Each number is 500 + 50 x the weight over the matrix's rms, rounded and kept within 0 to 999. Layers, rows and columns count from 0. Numbers have three digits each.

# q: layer 3 attention query, 128x128, rms 0.307, rows 78-127, columns 0-127
# k: layer 3 attention key, 128x128, rms 0.307, rows 78-127, columns 0-127
# v: layer 3 attention value, 128x128, rms 0.273, rows 64-66, columns 0-127
# o: layer 3 attention output (transposed), 128x128, rms 0.252, rows 64-65, columns 0-127
q78:545471585450502515542495454449471473470567522476430527511496502516515504468547560478487540486489495400460548522516527562451512521441495453464415568460499492460443535502511490488531522576581451417470443556485514519472478457561413484482458587576606452525526536565541513587543544521476365502416526505530423489552508483519453566517460548470416417428503519566614521497519447489420482515526
k78:493480430511468483484524513507528456514438590504461514528560505570549534479487523533463463415488476552482499494448459446507579388363598488460540529478545507502495617523472448577557563499469421499517532522483519533513594477523497483459483566548535527589543485462482496558536494475563443461552574481590373406598518512473434490428517449504538468540501541537485544471435498483553477548364
q79:500447495453508558499603558385585512522430549545518551399491511449495446534462498568534512461512536407558507499636547418513462528406449419517446444454517373459454503423535466559451402496509534485512491471542503516494461520413494494540483541470536538537500510504446470539462420488518472501537582523558521481579507445490512575493447526529563499536527418580416512449557525557500418622490
k79:545464476520530577570539548531477453434532485476590437531515509405507484545475632440488461542595470431440534475510471545514526532483502542484493596476593452486434465527489381501484449568387573420523500422510550583488548586483470455552499582552566507481594504467477469534534533454506524439480496479500414590487484582563556437493475484522399428487544462495495480576473479561463467496493
q80:451415465539431395533499514500486427472443489486502458552470540441469604541494618546488551418507491517452461444502411551521506421490523461479511584438510491629439497542503555432496397503484500469585589555505533434473491490422476533460511476532463429582495465586526401521478503517507445493577501561645528572541462408511425478545514503569484488490497456426438510527595507445511598514549
k80:561465421527431556544474499521540419422546517520424467372538411434447503509645446496470523547475481547525678495513430521368480517378536441430558400471480539475537519458426604545457603492462498572516547471535421427496535586511547526455430521511524395427485585516535582440431524508464536465456473421551433500463476523548507508479452447414463491490517577561530462400507593478502534544479
q81:521575523371546476531522544560467538504531515399487490505455447493540560376511462466488542518561600500462542526569445418447467538497384450478581439488481468453525410516563551638526557467490481582369493569431549522549488485509530553581424488559533507442561368451531453534565558433451577459540424538492423493574522549528518508573602562564516505595471480576432570495507416499508439560460
k81:450604523457460465568474471486457582461560468580555452502551455527621407439508501454540476563540564605503510522454547487451494466508513571446505515494554509570388423505516472436557477567514468474524500541423590495505550486378469432525614411571586528510485445505486436503408534459518483450499565537477448535443462480365386519543476476552446622484494468406485563448464528556482637493460
q82:553467552517491515412592391482486479481571486392383526469494479420465482597485573452447521465505501459516476599441633488462503454475520491435550535458467491416453565512509526459569507516555564541428538456499497483485573519585463415572492507516610464498549508503538477430619553538470524601546586542583435559586608500479501498427463584539418475405483465543523473630541565491473560518464
k82:487435515525411540540585495507468379590560562512399511533520441512473490504515547524474509491465379432417392496514453491458514509473576641525534545489522448465506464490478505528579574518479490431545409466517466527466563387526428563478463503527530554497531458533608436583487419527490463472550599418534471494534535562479416508580604489470390475553451567576473402461580493520623540479497
q83:486411517537521546516424444465605440557440492530512465522498504487492437614487517474456545549559537527524564504568541504452506610454508510561533466495523536516360579466491576447515446491486462546525451468459505529537476490435513498446506498567484553578453497481546480473461499548500558510578477453542574381558518548589484559530466459547561469564455505556503540491468474484509455519460
k83:507512478452420495456539481578500538488544443591484484516522573513504470483519502518564540483459473468525466462602457509443492406503420511523514537504538375598454488483438484527555470627518595488451501524480424552525461538454533581488530443493550459560502573469459484480559502505496469569579528590494506511485537489588536508520436457501497407436587447461590460473461476505523503442487
q84:433546446518533463516576571507480469469519473426449429498553592360518531466524503627540474441476465562502484459481495520627518524443474454440514482550447468492433511526584558401509426462488436552537421552444505491456374464509484456474483414617498477413480550578548482501472518564485484548520555475457466555510535554510562502527478535416608516410552445580475469498443493474428486475461
k84:529461464425488624534440457515513584474457497489481393544492420470448565432704421478525526568606509484541529580497546522526443447449511599537377550457446512523521577465616489521541475489488493504529489461481499433545504459493496619463442592470417485440549535408498474462557541457540491538488456535464559485440510575403465548493556460438388540576484501463611526470550412548468496451442
q85:538454425425547577538461453476476551527473430518537576525535479499505516511533557467389523443439434528436541444548511475536560429438490481493423519509490407523516448522547560438417466515570459587503519523445548569518584458543505474488466402387499453510484490489571500439441362499474455520458443551439457522423425491523537436508512456509485509469449522494488564538569528491545488556476
k85:455437502506577447471506533543555463527521494392554444513499571589528449474482540425475439521523424571484553487501404572496472498527515574474455505554524630551511498522502610504531481594518491495484568538554471474504479409433467442515452546567406485519478501451468513495501528466497567488548511546388478578508454540517427426459571488469510411519528565516505523420597514509471476511515
q86:520521497555578454493467533503645430564505462506452510540450576534575471511528501511402507467529514431449538504538390514479584524459445514550451479428478511548490450550430522493528408635449496540599486516446516571440476513485407627550515509482546503502424483475438556497565426482463463626452509354504511439448512500514598493469458488542551510411516417475428491422452459519517568502521
k86:547461521466578499452515525535490529609471516532436503425462544489508553592595488542591455551470455416552550422551571536536451479540412439469522503559536543464413555511421428484665574529420466466492493494401501394486515580510460501551561509445485546454490547371418539491618478412412429459574575563487489417539364541548485467555484453428474461483524448420462496507581532487473454570415
q87:578485500436508434532470561471459544504467523537532466472510485541488402440504517568567484520447437474601562514575439481564529560522589467490460515507502440428490467460523458448445473470499508547482439481455569522414591444476547492547470522508540537427553511454531461561538490466459546383542575447548486553445489531484448623558502547538516550533396476495430571501408432502480540506494
k87:499533532534629465533434457486485463546458474495542479528491492443511432593564458447458530570542515527534501503410469415514501549494399455453534408453538510543490542581562451452540439579512589509514495499495421575568545536467476555557566611516555489476483561524552368562425480433496521467389478572471485497541479527417488461463486450463568469518460511487596568543471486426525439462486
q88:500483436534544527474580514457549525443512508504419544509514450491578470483471525501555478491523542598575541496506551411537415502518500556451459504359496480462543432436545503489490467522527502474398394557469481423501470517563504515441589505458539479465563538524455489561499551605438520514548508482505541507556623471490419571645464496494531472518444548556501492367508527465468452524424
k88:429557577549433536535570432430437429476520484535448493541495483518465459458543420432466478514499511487550462398395536514450608549386508505583558530531550442523502521457480461478455520446509534546483494502538582473443503500408458510544453552527525505544513474488513481504526555450458420464511512524529430565522516502561558423354424427512438519571381543499558535592472464574537517481497
q89:479519501624539460477507604512427542500519486415561456526431463578541472571534541421476473500426455572407501461465416376584553426559559548489445491457478506554576539530477525493571541561492554487469517500487481495468534451447399516457608512474523611462480527531553579570497525470444596515491523544475619596423563488522505539549542497442553481413573585531559411457466637496481501556533
k89:524495504449581419458551426481557490504417530519441528491424567568391492594518484529553553485510568398577581483446542570477471554451600510512462539497494488396588505532424424491452492421604490506555508405596486461541541421476507420567477529442485533543459375536485536514469434406395468464538474607486513554550478495460505497546550552508470515539408551499563449428451547374536526516554
q90:552457497568555563454395506514532558496553445483521510510468445497475382513526496453495492429527504502487498456518518483482512506595582412472501563518496513461456578508576484516543510486531484429523439504506546588476484494498527595453448467440522516570472397531487479438534444586524450466605443472563516457506466584487473567539510419495438521491460435440359494517514477510490499454594
k90:523524516459464451547448509535440554551457577403432481520483533545474457536474482502578434455336602554536551522517550407472507501470478521524560530514541443585404523488508490474431588554532467456472522475449508484509532552479501599470550525540434446615454525542437463470505455502490536562448557516466482533502452481521557351500532530468501401420513461535515476438522527505468533570570
q91:544502549516506556499471495519507542502589523441499520504425498586504475440505520522503541500370476539467603544569561512512497419471468426521533506488532438578431519543392446488489526483492395508498533534389592474465500478536517438444466483511487489404486545564433412475545428507489499565489516495482490473518463581547572441475497585501464553525428490464392567531477418477519506401539
k91:482486621520464515515380445590470598501459536393540415459434475554460532430535518498503471522639436500557512549437445405535444553524550539553505548575494524502444439471478530456488654511553440549437531552536436419543459502519464523542627575502560505552484504494473401488449452454531548543514497447484493459550519514511487596447554491479532534475538466594475557496499518525558497531387
q92:465485424525580605539522427482530473515359467508514445385445504440563516574504438595433450481541463468414476488483598516514564413485562431531520402509553561467469505559439447451531508540577538560431648422462528508454601613461542483455596587533529529581504541521434470547413394465532522555536526530458420526500542453517591488463480481468417500553519492502488407547479528465609508571567
k92:475478477440567515437433448592553409499527410484520522491452490484457503537437585468541528522530430376574466518538496487405567553568480497365455613456501447468425513421520508454441537495426450438568481592570428531470555501558416500450475391500547550492535471591547508536597476548538577491475551422512546547536491582541498457529582625432535379445581545497494594539554463482529522439427
q93:498531511499506475431489442515496564545478484354530503432575524500568499547503409451484457447509567502412499383564504486520470487583487569573515471557508586589574499409462546508573553561488563522433532473591446418495580534495432546492531497496536528531475502446500414490502504452483499590491489422438606522507586476403409528535601426495514485487495517521497509471494573497489562425476
k93:579515483566491443449580496448470529489524492589463514526470604468527566483429476393531504520472619457548491433548454479543479491572549394467597521520433451442493454462522508365483472495511587474519562503554444423437399423417487585406483440473479571499454383521513520509501487503494554447480547531488478439452453516516481515593400544524438571443413494492514448439533544488503493468481
q94:561455500565510491480574449460511455555505397572454560454486532553511497474495580465525512556545521518469494544499534550525470490509536476453475504486449491523478497604509468504452468489531459530491542537528485591552551525489454436533580519593479586475528474458526517507544602473497495527459445491465447524488458561451522444489469457518507461566527448513428436483471474490509483459598
k94:442532466553544545541455528521503423548507582568492419484497553498428492513583544536491558531515467551596550446531437543511495541493481483470501462503468519613542489494517455531521578473519436472474400525447513449506541455487614431497536497500486452579541497477408419519514544544524455633529508500479545525500486526492501444577546536560510527534484531470438494573538474508517484497513
q95:612505488502479432524408525467535587468534554507439481574405616480471552431482538559530413478492494498442449437466505591498541547490439589462411469420557508427513497466444557453478563477547479549472436509531547540522409551525519512505440431567554423529454483472516533456509546580566460455608560526527378584531389561502528463454503445439434501425466442495497472560514569492553562621494
k95:408408480595462530459492421475470501549470559538439546569472408523543520545479500480491495508455482590516509527510559525500439473527445444462505515499472607533444549478496434600533476547483498489608519548548628470534584513497420597531435511565495462419531539441471578424436534493580451514462461518489633569420596467526487427458544478410520527498489523504498529410517615644549551523483
q96:442528517491521484559495464546497542570434521523513442603523524548535542434486539554476514482450508528550488466485538524523449486433621498469570475519578467519467448448501514469539525469499515442463513562542552453557501501414486551525474443540427440369541402486460536481418504517517546556511519485490506597464492491427447487454372412580448507329493492514504613476451481471487574418468
k96:529556453549515428484414541450444608476530504530515434467497474503545582476522448460527449461521502483480506514550388463478546632459424467551510472449429548488626567485443515608470387548487509502539500544552652447449528544512525617513432502512512461546464443483508526506549435516464493507482436493494565431494517529490487546481420454440467528566602628501536490499577474464439502561419
q97:478449453528551458518548461478517542537459469441442546491481553521421512442454604521551479524395479376579516471449518495506528525517535533458445512528475460445451584490584454548502503534461379499408413549569528440499555456459497523507526485488502514431507541500551496437476452516567473557537403525505550551435549451487475578497474539457439535452522484573547515445454550475439522493437
k97:509521586498571450559481533434458481448527570507472524495505508587445474487495449487453584497534565475519473520457332503516529512413467495597464515492433464460501575613466463542547439490475540520500468505493455526528533439546466555476488578587529494517519468532489516443570514433480432500456509425494366442534482483487503466481453570498529468477476516456471480434439471522532573548512
q98:462456484447547451563466521468479537454502521631469572494487475546474533390519483489464601457532473497511468509495424527486552584553491453429467495504495413464507537538545504597538521546450557476507551577541414510525525495422562562404543427508531493527490555550502526529468479461542478500482552545383529431419519495534545594529478471501546539517489502511440495611453471443441528519524
k98:493494490481550414599488421576493579377467563476445506324519498509502484554537475468503477503482511441513508510531527553609476475482450457469485459464494609523619573561516491492492490498530505421458485540418461513545484557488386431540510560523503510464477458468417485534512581571504610482563512436679531534539422406447493535494475492486442479486529554403459519460487538542468510376548
q99:418525472491499456422459521539523534481472509501452426474543527496533495488517497574553605506564493530464540438513438392497401609539491538524412465510499474472538520492463524538474450500502495422514562538503517510475491446487534455500560435535507505423464532548402428495473520565514515556584561439537527525613611551503526455531470452504501563438529480480426443501525518529420514559488
k99:548458556541439496507512491555491608524470492546461454470536525465403491433592452483561487530603455463608425494572563444452597572511453460561552496501532478480485508452501418465441508457484569564558460505545558469540516482490458558534460474483492551399493458429484530572505514479461499543422477450491521471438512554475469495458531441492437520451534497493501589474461501547561469430520
q100:467417513460475542482497586480496532502492486441517500515459521457446591517463519452554492576470553480572492576450480553489634507510561599510433495445464546511474563489502490532540465532550466466535466578567430449554490529467589481489548535580469495478484502458448452467454418478529400548485512539508448511469488466565544459507457468474461538525540551450430521439576477507475423463534
k100:476479469493522432551590535468476558492589580477498494449587488517449559510482519523525475524614521412514532539476470608515458485520491445543465467455596512494527514520482534487429599494457538544463594472554456486424500526491466530570482493566491473522601563523489429444507546498464374489465486470453527453461565455490536454543541522475625510582492513508474450521389488466510516545464
q101:516561512505470535492471514506460536472496410524557476534576467469556496526566474498546401550504566455643531467522577476505414500522545445446432479491562463536526588521453523575530566457470401571479618504504519525547475450414479469558417443561538519502502525436440512412445523533523521452512573554552500451444458455509502520530546500538420503480530623547454470518577435514546499520595
k101:449461360571459526541479527562440551451544503526516551494504485457499520446483514472526415536506515491478609521432484501493506604582418516568541450496494524462482440528480500510443406596587485546532462449510446560516587450407538400434481514478508552587517456497533448468506454489579567573484503508447480399476515429477488445553512493541449439623534394503495598482470536431427557510534
q102:510436544609474476503525492467569441493503489459507532470573485456496436523500544585465528461550510552489478480561552452536522407408507435493547484556419495480460476463506453475485476496482478567485536511450472442553531562539558574501424490429547423394557539451558630531459503529485475607450476549534527418510536477463514502505450527440396521525453528540576495472458523493492473571488
k102:524479538529452464448426497566501467514485487558602496535562537497510453417467450422548519530427545491496385592491441567487477586469474586452488573484410517478488416487522591578508553446423545446476539498501442463492525486541489465473471501566477528585572490484452473421560464455456440480550514514523409540532458572545580494422524458547506541489462502534634482484569492578429425476467
q103:475546526422516522506439482513491578505407549470433445547481495394503535415539523442502459431556456485485522432466519415579601421535513461489523480471569414494508515556458486530468520473495518556463503517487481439550496436574517471615593514524476483451490501457449520493583581483563479511381382563394490445469505460450554489445431456521516537466484467540544556522488452463543600503441
k103:465439402496549470521491576405515539530515481552498455523527495558517423465505470434460560509500465490510406544575539506411448491431518518524449502490564590474475487530503506508512469569503481509578444542531480455615357547412489508476588473481541562489429447487466562466541526537372566497575558433425564509531436570458436546491473499416634596579474460490496503500531482530446533522562
q104:492583457480514397535521501401489558568485536425540517506554545511459476516527439486463537486500489536449566521507508432500449465503441525418410542554418528524430512487498438501563448557578524471551451492547531521488426460448483452442541493414633445562476413482474425475492496480457498484462456425608510505549545495588530426545580429466569621473492530508443503536532467447384495539482
k104:530541524445544474471499501524509570522466588458486506528456519429463529503650481492542522466507457527495522512520479487544571431541590463480595505508601535450528472486470555435528490577487526504484562465506538461463567523551483430493482558431403536634574493523524554446522583432458566458384535461505371467453546487448463601543490470415506527458439404395489516433510441512546473391497
q105:521464526486661511498476433539485469544487512505611537520480496523470368469471624550430499535427532488539600607599453598507610511522581458480572510507606549422470569516488473504391462525457508548564490527417575486477449560408491612554464466466439441413541561496535522413465515462417487614488516499496402452494521503526421450347411501500478475449472398476551442597509533512486375492487
k105:549429526414602502435493484559442522538494437443465452513556472578566532541374509481500445401525492606471438524447346506611444606443416509474452579418442500577591572437386449531563506542419451456532479431534496462502492535452545487531531564479577549542533507489477484424438456506474412511461488590578555381471441507515523501581569474526552418411539501554522581469605426511589579536418
q106:517547513501410482385476425600384621519540459507494532483496542539520474465469403594596504509451529504491519457496411562561543419462473597491468525525574505470462529514481506498548511476471479516425546437503439504461504516491485512515516524449518580456448525461434475496554497541509431465557543501493482486514497500559562458516486404423524537527461466505507483537542520478541471474490
k106:486503540518553455433556508501456505547414536481497463495527548593587550456467473482486528563512456424497439513483508410493484522505514457494537486454529498548518522484493484462471497489465526502511521461525510414477504513547530499489469525501517548448490456551577481486459518415531640591426468461423581548546552404563424512527576527526557450479466361521537477490450507558458526417520
q107:549441496474527526523455530472402480531457506543522504590498410483430525490444606569395559541572495450534543424518481479506479549473445531469479539648478495485449528481610536480500478494459525513456548496489504444536510484481500322448477519525401507570456621451512549434458552486507433557501498441532517503515422568433423518541522542550518401606611561514458502492571533557455530531490
k107:375571428526433596444587570528587461451500474508594511475568491482480507484516461529508433629520528618497525533580481602557538531532560482582487452524432454600499478554491466503499490490522513558552482479484385621527451515535539582586420551568415461431481479416452500479488510576495504406508465530491470439543507542578422501489546398475467547468458476550525480451480452487537564457530
q108:411514473493512541458508561476471519434471576537451556571574539530515488471526482486596520534587491491501540505511472458576450538456481507533538568476558405471504476466451493491432566541474480438456461491386477552568520433544495503558587576459474485441444411465480466496504474520491540485437515530489544503529552464421525438590525459510490497478502528508502461504635590445523433465442
k108:538568495440490573507578526415459552535502479537496510495590529448559452498537539501379492529532475522501458432526528475459509554588465490516460531538462508491484644531440538485497422391500459574515441451641613483520443465446460457487544536637448544516522461484528495516462511412488548504540515488489436487440520449502444512443466470479475496528537457523479558606500467481489455510591
q109:467452444520589505521544497534570397549488565445437617486469497414487541495538501504607491496516527434574464477455649399587453380403538504547474506502571519504490558432519521535544459543481439501475491477442477537518492590521470535531568439485515481523498511492566531504368522616528462510557393505415616537511461435421541490522460500508473496498473417576450454495579441540564489567494
k109:566518464427501539560503513520428467491588537503550538541386504466494436385550469493479495477526465421451549546498486575485515590479521556473490573523385553537390503500492472560493577471526533435542497503471575491503478507434555535465442522649501545434490403545457503458592458497506538571405541494530419483513555489562533356529414513425512438542495470482461393548617467499511555556521
q110:504572482436470516469539472521595520564460489592471493519513602481544509404487467473527449472534538479438547505529448473514491455592495450496474457499466515464478512463455586438491582482549415535543463421544540448527491475505479532420549563529532519422457501449517468463478698484494483487501570564536519490457496519458463496532481521492480418452519449508540538526492481487454454448525
k110:537513495470489497445466483440505539435493501554388403578512409428520601500431586460411448571480513499597483442432494469488429486458472489542550489555470585497534475395567431555529479532531481548482514497510518542543515526533558525500485479538496600487552501483485523524556472513521507494525558484518536522434451513497524505489485482500567502518461437430561465479512505402549464479553
q111:504500486520420618478633494537493498507573475573480521670455439577539556481466507582453496519448523458460540459382506418489445519476414521507513391472514496517446436461519582485484462501528436533442559534436478449561548534578511477490613600498523588553512553490490541547512514580570614479463439601468440453550608505510519442467483464433666509571455537491525429423493535484510538451537
k111:438528525566465496558483484495574483505499418498494424500385548533597461487448512565538518558558526467482521419536525585468503473442517524552508542505457449541487500526419536531547529412472479575502461609568461509382559519436481424529381457476504509487502543510451474567516486499471391521568540381500521513546553508554391559460546494482532521555432495443471535561394485576476501505603
q112:488425488519513532405491416478558562620484519604486480572536470458563468537520488456590546569525604479482555512517515566516579446533437557497496493421445489489545541537490512416537443446523601518630499538437527468547408491516490510480513476452559494474443508502456448457448545475503496504493560464467460507529552473500410478585552555476492535512563598448527428536475464493575494496401
k112:433411479437495559417478410474416481519661476430472490491596535485418558466453503511321477536466463455514467439557513576498515534545475442578520408520527491487509496424503545443475534461457511517446488429470436488503518528436506466541553580409483505574416465488617469554563544472530520501479600532535543553421445504527559538430519383425563458514438460466507503522565512546518557423473
q113:502562407534486517505460525456493522394567436512517507379662494538465545557479526469513537505494488545504450476546533462523408526497484449552569471403589533467469496396468429520504514454458537447511478387435502554512491595467470402389501475528455495524551511531514512563424543473513481538411563500437496484496568590558464521597414508484513503556557530524511529521586594516534400490478
k113:537548454489525595472561519550483607465378543375584532519470531611486488481460594538406551478550517452540456427556547535493498564432481497428524524504442395460436478466544438553486567498522521485527465509489476559514440427558453480516517473508410518502615515482634458464428499563490494510490493485404574518488486457464527545471355520612431396491503535562535514475543441541596421438491
q114:512489476423606581467572506380455517487451529438577545613445523484460498519487510543545444547380480435503578455496587534566470490473417474524485459490507504534569409478520468478561500521552532423496581491496513531480473536464417528524493466511446526558538415533491567512524483457509490520535504467535466422496545509518423473543497493495610480445625583470520469598574510574524472568499
k114:493557391467472486487525556470529516477556514446531504483464418569602493539434484536467506513584522519443477397550461542543585481595585493472478492498486373374467485492469572455556564524446482480524491424515572493535523519431509495537466500464473473471443511466441538552534461420544482447426439541481482505452526497541530515505545572442493433525450526540447541491565543521492612520498
q115:435536468393553559458549495433503567591492577507539468496576541426491534501557501497516499493481427425584494438579570526442548452598512454556479467510560461487483461394497487518439585359508522512498472479446511556541502552474501516472512495455512515564492466484581413609561406496430499421481566479455435473535577376629545593483473449508516446473522579562524509529358530421497522474510
k115:591483484442554469445498588449472453459500389475490502552485524579587594471496566494581440522513504426508436438562460449548578337456486494473495517394541470492508474517535524454516400507507526510528470528525439647547531547450491464548521620526463532538547570496582545500402581469561567452468535515533571517521469452463491451487503554373445450566554560476448468586470463453468472539548
q116:502599558499432429487522524468416513595482519496524503414436493506526655543423503470569488428513486444408539538464526518527502476420500484467504492504517490477442483528458451497421465446436568469495507512471571506464424559504434520490484548540494597439479471533477559495481526506499481395543506464475498447613470520456477517555555533517474484473529460579463525501489517437528500534527
k116:477502579450575616506481588550553458462505475510430513435489501533560561474562536492422513543464429536531507487455520476522527461482470505420532489536500412515471477484525436523417510524510479450492517488480622533553556483517587492542615459430562471509472455501539516492527495411533463536504496447435468470433501488574475488507448561517464532532493531533614407462447496621548536481487
q117:498518552516482494504481571507525524508506515507463544484423452451545551517491545577568417491476471427484523496446449485516504399474532524562528426498560479580483508588450442514491528532511497406533518502517471580476548459491449530464522495482465486473475565509528529551514503532417393534551511474522517541493431616426460430503406543467507532404505491400477498495429405504628566453555
k117:543387534530520537470412547451472567530463511469553441560436480561464501558549456498438477478501531470560540519417584516538518587437551380527510484467487517420429504461427419455497552439547406454513522546386503465530490515526549566436559470577525485466422431587504472442565491450483470439471398494469542433537470508508495518478533502478492498577558499579405432532521480428534420505503
q118:463554519507542567413500438521476586509498432466560478532496413460463450482497430465411530430492512512455525466439508549444430458474404509436424581462556459502514506567528588498516523437537520476498566529531522602473464565498464524464565559452472514481532491444505501453591472456543485506505524449552512445463476597519446488502524542379550487529520532530573538536491430445511493548434
k118:462432422466432441419542533541539445541529501484445511591475485632491532420543527589509530556492499582427509526475509471483556512400495468544486444488522446489499506496562549494505503511539469502454464532462536522468525506554497458469517535498530439505437436488428566583501473488471564474520550477500490522504488476498490587525610528528466446503495397504445544516565474534515515404491
q119:458482539532501466452505395591574554498433515494522518506399517468527592466549469544585517557487367504540520491467432570512494469438512484519579534481518497518496487460555530568432481576553448459502516460531489603511511436445459524469481503512537543529548524486543516473510532515526581506442401508531517448554499466479446585469474468439481519482379526468416473466451620487483505599545
k119:609577499555454479516511438497552492620467469435490448495526540532464510503506442564524504495458524553539524495469573476472560481506458420527468569411495594460513502451450511523495411522461507602509458527510573491488544431412520371424586533529570389493543506519466529504443550457553555553514478357504500427587506495551564461484476518525529501489491509515490361495497525426565559463482
q120:486485472540483446473493572535553496467480441485505492465554538517456458412480438506503530512517549555572485588593462429509535528392586517370489541481453465476508486538475474512443461490526407479615470457562511460615482529567440539566489514519536503558522586574404492527442430483567455539501537455530471410471450459526527430515446499446469427477491543539490465467541481486554492477533
k120:501415572523588558561573487471447538518509538536545536475504476379463558467495459468532410497481497436499466513479485503509430414448462462564425469479577497528526556527516543477458531486485487508459581558524561466513485489608449400464512603473424506589562553437473431472478478559500452467532471449461463484489535529542526443456497483584533488499553402460536536532627558483519499432441
q121:538481509491475545452441465479574537495503463438497547506481501577458502515447514555535434462509550577496396455535438496526473466486471556476504419595516549495520573388466498461519457515473576538476450523428557610558458456560470462497526468541591530576458480465523572521509483528490457561482584551508625563500587493487509460527471458427553526520571507553499459451476473549493462504479
k121:484505505514473547461502470436536563497499645508575539549473522524479494466497479519489495444490551460431491534532581597558509485563493548601479564492459511497504522412433413371507485488430538462590452465534472509465491552503481509443412443595479497532485453524507516515492560476460529464504519582459543521585524478532492546544492429480449499453414440542562508537434509573519409533445
q122:480488558621521479470554436457469456440444466419533476486566515523525584462543447479624513520536553516450480472420541503426477541582610534497385469504526537458523579443564473505551501491486497539647490507468493462571483627393497490478497492550547525424508530523502512478469453528487485534512460469550447387548502489425491611522447469469547464630450449452515587515509495461486546432464
k122:483487416549360502575510604473477534495506456581515576480524549606477536490503469397534590470558524497577474498482479483528522440520466466456499474452397517549527528463537501538424566491406604433423561596454477500496553478529482526543498488459443413511586436601501507557503430427462520511466508482550525467451524618462604499495462419471548407473467424555565573504457408509520544520502
q123:581491394516506523539556526514509459641491426553606422462548474492521532564514421473561457494529446361553482517497556465399548472499572531492485538469561561475499621447494514529381451478494501500467553454486553584548480581517443493527428487458496404541457580576403526450516432582441495626623459548500544507479541467555477427483569559497441524553451486467522508412525593531432479468606
k123:461487545494503643517618580542500537456483401439532536488514499554459549561481531495521449515420449514513520566475466544500525515502450531571442534504466522479471479515502521531477512486586545501439514519543498524291503538548538496411508481464562517566558526450532534513459458427408413564338552542481569465553493529489465459484436523493503417420544540556415442424521495405495521485533
q124:407499529446499456403464463532449543578504516488500480576455469512507510435539466428582467407450489509477438565482465563443511450389487376568528517507498490516538485523554560441559499597466522441583510403502497369491486433433612515440520528550449465393442604517544544475542398454534464467490519427456494573444531522514452517477476583531487476511531498551513467508458553441497469482453
k124:541490463399477512501525521397511551556576503440474481505456530497506502530479460496486396525568507399526409516468577397510400462463544467584491484475436571525494503582535569588462534578540487506461468466531431567459502443586575488559524583499544442376477442599496547574545495456555454511532496487533413431493416416539507613445515529474468586455510469516565503481465514529537536455418
q125:476506455529563387417469539485505520495513475478545472451506480422489515448467420441472505479471445561528549564578495583567488469455461493478513452514459532511524579511543486498522464495453558511395517516436534458549521515472520533498559535545489495462505552489499476543477508505427475413504492512441480453422512529467451541492550461543522492494596500538491452365469513566567527488560
k125:487535487474554479504529544439468560504538423540428514474460502495510559500526428408523557581476546476448501580532523496467445504463484432446452444533492510507526468495474489448489445454529464442592460446459500483523516525469493559529570418478580549516524480507450483446490542521538446613480504489441437422604500418496505533477536529481449502458401544488590576535521594431503511471510
q126:480472555449562559475466528566508411554534511487467550510562427467375549506400547552471413389541521551455491566551437478518445469598529477386544552468533458499495470472451539493559468473478395447568576465514612469615546504510453496434513484515560374538460602473459496479434491558502476510464505575550541498497497505484516531442413566515522470550487535506457549517563475574560496498507
k126:498469481531516544556477497463537581478581599403463535531481427490477477485497488528534435514427486496462527525448449517480466491365409522555433498436450527441515463379421514512421554497517532520481565561511536557588498531500523561532420447550542572454536487526519601444424423619491556501593593504475386487497499506582437520449497450534552541488399470487550588484563480418601419542501
q127:499544512450445519482529448483490487448582569501566470466503569516501450571552500522485571553562536478530471482517442416504449364480570521465527474479565463552562488502470498422460577583439520583490551505480520522446476456498372553549530558570457506488421531524506492442423373558575591540475463436463451602532444510533519463517583560463436478404469560530580539470440457438529458475580
k127:514473511536515519431457455577540535478482502513507610551399525458546606500591564530508551386552468529420518475466462492475466591518486478576499583518385527478423478575547521432516535456482395567444533511600487444520504442496526516471502470481586467533459394568526534584483478533432512435498502448481517476480512477534429407529515442493407504510611517496566536579481562433422529510426
v64:493486388589449513485526481501503464467488555519434462535494575589560511527440510480493470517516579546487515526481434509498539406493448530534448571508513456433442635488547470453530527522477486543472498504510551507529537445467510504563443572616461551530559532530496510454509446448487478533525504534473583556463534439474604466421526502489484492473444527531429482496426453471440514536546
o64:478457518433546455519467514461528441468476568476522527488479432526549497536359526549487574546577520470543501527497460510487484426441503471492526485526527493493484477573497437528439522477500443501494564514523623527457493512477494449503490564532508469481526526550538568427478490560591490543470584509550494448520518471535496467475502466486451547494452400557497486542475573584517493538530
v65:520545535567465521434441547542542499467467468571401451398508428477523499541388486413540452530492470451445479502506479591516368498489494397482389562418566492586539478537530566513444567515451491526500491433546558591502537417471505495596532518489508499434564475553566545509536593580576528463396517503501542475426548403596477571491553474499429518466435542479522549541496534488513471468430
o65:529497508464533501485573498394576495503400494485519482487511571559501550517553558488544371435513545529550555505492523493464525445536404474495525493592528473504523444509501488616483504481565558489445429492555579466498419504484522567527458476491478533542542592483427452579493424460456453463563525564577542443483439585430524377477547448522506481514415496457449494375477466475425569536444
v66:490467471483449435481509466459359532547597492510636467567561462509456486577487465605452535539495435523656485507480486388545448465539462502477523602530520538366622456587514504568557441496443479441459477463433476525462472571504536459435466447506465538472432489491480531479527467483472375486532580420618620421517582462496506510451561455525542486556507475451481531468500458526492524472448